config = dict(
    num_hidden_layers=11,
    num_attention_heads=8,
    num_key_value_heads=8,
    hidden_act='squared_relu',
    rope_theta=82400.0,
    rope_fraction=1.0,
    qk_norm=True,
    attn_scale=0.134,
    init_std_up=0.0199,
    warmup_steps=310,
    decay_fraction=0.375,
    batch_tokens=[32768, 65536, 131072],
    doc_mask=True,
    max_steps=11849,
    dataset='wikipedia_en',
)
Each number is 128 + 24 x the weight over its row's rms, rounded and kept within 0 to 255. Layers, rows and columns count from 0. The size above them is the row's rms in percent of the matrix's.

# layer 3 MLP down (transposed), 2048x512, rms 0.0461, rows 1152-1157, columns 256-511
size [ 90 108  84 106 103 102]
[[153 153 140 112 132 123 102 136 132 104 100 106  78  96 118  90 110 107 154 116 121  84 151 104 132 144 134 121 119 108  82 136 112 109 137 116 181 111 124 105 143 143 140 144 153 134 126 118 110 125  93 133 107 151 119 124 162 131 137 127 133 141 139 118 140 132 136  96 145 156 129 126 117 148 100 159 164 149 131 135 161 130 122 137 104  98 163 105 130 147 176 194 156 111 141 120  98  85 122 152 142 132  98 160 142 140 140 142  94 126 168  94 145 122 141 116  86 132 146 127 120 139 166 165 116 141 114 105 104 126 160 116 101 148 135 166  92  97  73 144 117 118 130 145 137 116 117 165 116 102 143 113 100  88 122 146 151 165 113 139 128 135  70  82 125 145 139 125 120  88 174 137 166 170 133 203 111 116 120 159 183 104  93 114 139 128 114 172 127 112 106 100  85 132 114 124 143 130 149 152 151 105 108 149 126 147 111  90 105 173  88 118 137 107 135 121  74 143 138 152 147 171 102 167 106 137 100 123 105 141 104 116 139 101 164 118 165 163 138 113 108 104 105  85 112 110 169  88 168 123 109 157 114 127 128 139]
 [138 104 153 105  87 104 150 158 130 123 138 128 115 146 153 128  72 155 117 165 128 134 138 105 111 131 144 117 184 128 117 151 175 179 144  75 150  91 134 149 139 150 110 112 113 104 105 127  80 103 130 160 111 131  93 157 117 118 141 142 172 121  96 156 148 110 131 131 124 117 158 153 126 159 122 115 111 148  72 141 151 167 139 146  97 142 160 110  71 133 155 122 136 131 131 161  93 108  97 125 137 146 179 120 122 163 138 143 128 125 116 154 146 135 131 146 137 133 123 125 144  66 119 158 130 152 162 184 119 138  94 137 161 110 128 153 123 122 158 130  88 126 170 130 147 111 119 107 104 133 116 124 107 128 161 164  80 146 104 149 117 145 114  77 142 167 132 113  99 120 105 124 101 142  78 133 140 137 164 164 119 164 113 129 130 124 116 116  73 148 111 163 124 103 147 146  88 115 177  99 150 134 165 149 136 144 126 138 132  89 163 123 143 100 103 149 123 123 156 122 114 151 108 165  99 108 135 134 150 154 131 118 130 139  86 128 123 133 115 144  93 113 123 141 110  82 129 168 126 129 143 140 131 144 132  78]
 [114 124 123 125 121 121 147 157 159 110 135  77 187 161 161 128 108  86 101 123 133 116 129  82 115 109 129 185 152 133 139 123  92 163 103 116 118 116 162 138 113 132 144  91 152 155 149  99 196 109 105 104 134 120 105 136 125 187 154 116 151 120 122 174  92 121 128 104 135 126 101 143 116  94  93 120 121 145 135 152 162 121 112 149 102 193 110 106 134 168  81 149 160 127 149 130 118 135 111 144 140 134 149 139 124  89 149 132 127 131 140 117 115 121 133 174 121 127 133 135 117 155 168 176  75 146 121 106 130 105 124 112 141 128 132 138 171  98 117 151 148 140 134 134 125 162 109 113  97 124 157 117 120 152 117 119 101 155 165  97 154 138 115 141 117 162 140 136 115 161 167 131 135 116 100 138  89 160 117 144 140  86  79 144 146 131 125  93 135 151 134 134 113 143 122 133 179  89 140  79 129 149 151 116 169 103 141 134 114 152  96 140 188 110 137 103  84  92 153 146 179 146 144 149  99  91 120 166 155 163 104 103  98 113 137 160  84  81 118 125 131 153 136 163 120 103 137 135 112  87 143 134  93 154 162 130]
 [185 173 149 142 105 187 150 142  90 100 100 145 126 147 158 131 113 129  99 109 149 116 132 131 117 104 123 120 123 147 120 151 147 146 107 155 116 112 163 169 106 171 138 177 102  79 127 148 152 137 166 176 149 135  78 141 122  84 124 141 166 129 148 105 131 107 142 132 131 167 116 171 158 125 138 106 112 144 115 184  91 125 136 139 126 131 145 118 103 129  85 177 135 142 120 133 125 129 118 105 145 130 128 167 114 116 116 157  99 137  98  82 153 154 140 125 115 123 133 150 123 119 106 155 157 146 122 100 119 106 143  94 122 105 146 140 161 123 134 124 127 113 155 124 168 104 126 124 123 125 160 135 103 116 109 153 112 133  84 134 150 136 143  70 131 133  99 100 135 154 171 107 108 139 129 152 159 151 131 151  68 155 127 143 131 129 170 166 161  97 102 172 149 151 151 125  73 125 109 109 105 104 123 140 144 116 157 107 120 106 142 116 145 134 158 124 122 104 169 120 155  86 135 137  99 139 133 145 114  92  96 127 120 139 110 136 152 163 136 117 171 127 116 114 109 150 122 169 125 149  97 195 137 107 127  46]
 [165 130 126 127 111 124 144 130 103 105 160 128 119 158 146 108 107 123  94 141 136 106 153 123 158 124 108 142 151 107 117 144 137 130 164 179 106 151 169 153 114 173  84 132 120 104  64  97 149 113  96 127 145 127 138 156 142 108 117 134 102 172 128 108 132  78 118 133 110  87 138 149 100 123 120 166 155 111 124 135 135 114 106 162 138 139  97 158  87 149  87 108 142 117 114 134 141 130 159  90  90 127 170 160 193 150 125 108  96 147  99 150 111  91 120 128 130 118 106 112 116 107 161 112 131  97 143 101 176 154 115  91 125 115 117 147 134 108 170 162 124 124 113 108 120 140 144 147 143 134 130  78 117 124 127 187 171 149 113 127 153 140 126 138 134  68 102 149 105 133  86 155 132 133 149 176 152 150 152 153 126 128  99 147 146 151 127 120 111 119 141 113 114 149 166 126  88 109 135 151 129 131 133 125 153  91 113 116 166 136 164 134 135 146 149 107 147 152 130 131 105 115 177 124 140 105 108 109  99  99 132 132 119 151 127 128 131 128 172 118 126 105 127 134 122 132 159  87  93 149 127 135 143 125 110  67]
 [141 126 100 153 105 164 115 130 160 125 132 117 176 145 139 104 118 130 124 132  69 136 115 124 128  75 114 136 101 112 116 115 110 140 132 127 144  92 175 142 139 147 124 167  94 126 139  97 149 149 133 117 105 118 116 137 137 126 120 113 114 143 165 132 109 123 125 142 139 130 127 156 128  78 167 106 133 144 130 118 142 126 152 183 128 125  94 103 171  81 113 131 137 115 113 144 109  98 153  84 133 113  97 165 146 141 124  84 159 127 143  87 139 112  87 109 105 160 169 114 131 121  99  98 130 142 137 132  97 144 125 112 147 128  81 165 125 139 117 142 134 129  94 102 152 118 144  87 145 127 146 152  93  77 125 110 160 117 140  93 138 132 168 158 169 121 136 165  92 126 147 115 124  86 106 100  93 155 135 147 104 138 170 171  76 128 143 135 173 143 130 130 136 130  94 190 164  93 111 122 127 109 123 144 102 110 161 135 134 121 144 147 180 110 119 153 131 137 135 144 166 117 152 134 103 119 110 151 148  85  68 115 105 190 114  92 159  70 100 125 136 125 125 183 130 156 116 118 162 129 109 158 109 123 159 118]]
# layer 3 MLP up, 2048x512, rms 0.0503, rows 1153-1158, columns 256-511
size [105  86 105  97 105 105]
[[134 153 178 137 121  87 181 122 113 111 129 121 166 145 104 136 114 135 102 142  93 138 123 114 119 137 131 116 155 114 104 137 137 137 152 162 137 121 107  98 108 167 106 143 122 138 133 171 109 117 111 133  99 197 122 146 102  93 157 126 145 124  60 129 108 126 118 148 203 150 108 127 121 124 151 122 149 132  69 121 165 147 134 109 141 131 126 106 126 146 163 165 127 148 159 162 126 113  95 115 164 150 140 111 162  88 137 146 122 126 117 141 102 120 153 135 121 113 124 119 140  96 113 121 113 144 124 136 134 105 112 108 142 111 118 130 155 144 179 118 136 158 132 138 139 167 152 136  52 111 133 142 144 122 129  85 126 122 172 136 131 138 107 122 146 142 151 136 104 157 101 140 129 143 113 129 114 149 130 154 140 192  87 135 105 135 114 115 154 162  91 135 173  94 125 152 130 108 147  94 137 105 128 109  94 105 138 169 167 164 147 141 151 109  68 107 117 156 110 133  71 131 136 118  99 101 154  90 118 140 145 121 143 133 125 107 135 115 155 107 124 132 133 115 100 140 105 167  87 104 137 132 153 190 111 143]
 [ 91 124 141 127 149 141 115 163 189 128 136 153 110 134 136  97 121  97 129 118 159 169 206 174 139 148 159 137 117 166 137 146 156 133 120 122 110  94 164 140 125 145 115  90 154 124 121 123 145 105 156 145 145 107 114 148  88 142  91 111 142 112 173 114 115  99  96  96 150 181 137 121 159  89 129 155 133 105 134 130 105 139 144 108 119  68 103  97 145 132 115 113 148 137 103 127 121 112 175 159 118 124 140 137  98  80 106 136 110 130  97 139 136 135 156 128  95 119  86  83 143 149 140 157 112 105 119 168 160 131 150 131 134 137 116 162 146 104 144 127 136 150 108 167 119 149 135 111 148 127 133  99 159 128 104 146 136 136 123 141 161 149 105  75 134 119 151 114 131 127 125 103 173 137 133 120 128 151 167 167 165 119 138 111 151 198  84 110 154 148 146 109 102 110 165 139 128 162 144 115 152 161  93 142 178 155 124 125 151 149  87 103 128 114 102 147 147 107  91 112 102 128 159 150 113 102 144 119  94 129 132 116 131 108 131 143 140 113 110 117 101 135 160 126 115 136 131 124 140 118 126  93 116 139 168 118]
 [194 174 140 131 105 146 140 152 128 102 130 155  87 135 131  97 147 133  97  91 139 125 120 109 128  96 153  99 131 127 111 152 141 135 115 142  84 139 127 151 103 169 147 112 141 120 103 154 123 142 134 132 167 135 132 120 152 126  69 115 140 159 128 119 113 139 103 130 119 184 134 119 126 138 134 141 105 138 149 172 139 128 121 147 160 112 142 148  91 127 100 170 122 141 108 127 119 121 125  73  95 135 152 146 131 110 167 140 107 129 131  70 115 132 117 137 138 143 115 180 167 151 113 112 125 146 115 125 124 106 129 143 102 111 105 103 116 129  97 146 131 102 165 123 113 103 152 118  99 144 120 178  76 107  87 155 135 146 133  95 132 135 123  72 168  83 118 134  99 153 157 105 148 138 104 153 136  67 122 149 103 127 114 166 140 128 141 150 143 134 130 134 121  97 172 100  97 116 109 113 116 100 140 103 132 140 128  99 105 112 122 133 106 151 160 122 161 136 124 146 169  93 119 113 134 110 133 116 111 108 102 113 127 171 162 177 157 117 144 112 135  98 131 165 130 159 157 138  80 135 122 135 127 103 160  98]
 [165  99 167 156 117 155 128 126 117 141 158 145 126 136 137 122 133 159 133 101 109 138 150 180 132 141  95 157 159 119 115  97 153 121 143 136 139  84 114 130 118 122 101 119 119 128  88 115 144 106 114 103 159 114 144 155 111 148 174 126 110 114 167 101  96 115 139  91 148 165 167 158 149 108 131 134  91  92 107 111 119 129  89 144  97 146 120 126 157 125 133 141 129 131 143 104 111 122 125 122 130 122 106 138 151 105 133 174 147 135 118 151 120 143 130 150 150 120 122 107 137 124 146 114 137 157 159 135 163 108 119 137 146  98 131  77 174  88 143 132 105 153 127 110  92 166 129 165  93  96 151 114  88 124 146 163  85 112 124  99 140 134 174 113 152 149 136 118 111 147  76 119 110 119  87 127 192 177 119 117 149  68 130 141 146 149 138 144 109 127 117 126 139  73 152 117  96 144 131 131 127 136 122 151 150 148 178 143 152  88 148 121 135 151 100 114 127 133  99 148 120 105 115 185 137 133 128  91 117 100 149  84 155 125 103 136 158 119 146  81 142 134 102 140 120 112 114  97 128  83 111 154 153 119  65  81]
 [143  85 123 172 127 125 155 122 135 179 175 111 175 110 107 115 147  96 156 110 124  85  98 120 136 174 167 106 137 117  87 132 103 127 106 132 120 104 151 116 101 143  91 163 117  87 108 123 164 129 122 113 139  90 166 109 158 122 111 131 113 125 125 140 110 152 119  93 139 127  93 119 135 130 157  87 144 150 115 151 172 123 126 101 128  93 127 131 157 122 135 121  92  98 113 128 162 107 149  80 120 109 171 136 144 164 145  94 133 185 158 135 145  48 129 135 158 113 102  95 137 152 104 106 109 119 130 127 102 157 122 132 130 154 118 163 122 152 121 140 137  80 128 108 109 133 138 110 135 107 127 107 112 104 177 149 143 140 166 134 145 138 107  95 148 118 127 165 142 145 135 114 156 101 120 124 114 147  94 157 113  86 126 168  61 129 162 114 127 129 106 138 111 140  84 147 158 107 106 140  52 133 115 116 111 159 130 128  78 126  71 153  86 113  81 131 132 158 125  84 142 141 159 164  67 116 175 103 106 107 114 155  91 170 111 127 138 110 130 126 106 107 118 159  95 128 103 136 106 156 129 101 124 119 140 131]
 [155 128 162 129 123 111 144 134 119 160  99 111 109 141  91  98 126 191 125 118 154 143 103 130 174 115 141 147  87  86 109  93 134 134 118 144 117 152 123 129 146 135  99 102 153 146  76 108 152 124 134 131 126 143 158 180 107 139 112 165 140 107 171 101 124 119 145  68 167 120 147 128  91 132 123 164 127 102  88 186  60 143 121 117 206 170 161 100 168 110 122 164 125 157 141 186 127 102 119  83 126 143 150 114 110 100 133 147 133 148 161 113 140 106 130 116 120 134 115 111 111 117 146 132 127 139  94 155 144 177  96 129 140  98 131 102 122 119 159 102 130 151 122 108 171 150 152 124 149 123 125 156 145 110 184 129  95  96 182 114 127 131 173 114 147 145  89 131  91 161 118 140 124 141 104 109 138 107 149  93 178 153 129 140 162 127 127 107 127 146 138 112 126 103 133 124 135 125 169 131 129 158 117 109 144 151 127 142 100 131 136 134 157 190 152 124 149 168 119 115 103  72 158 165  97 114 149 137 127 125  98 168  79 143 149 184 129 114 187  90 161 121 149 135 140 122 126 106 136 147  85 117 147 114 129 121]]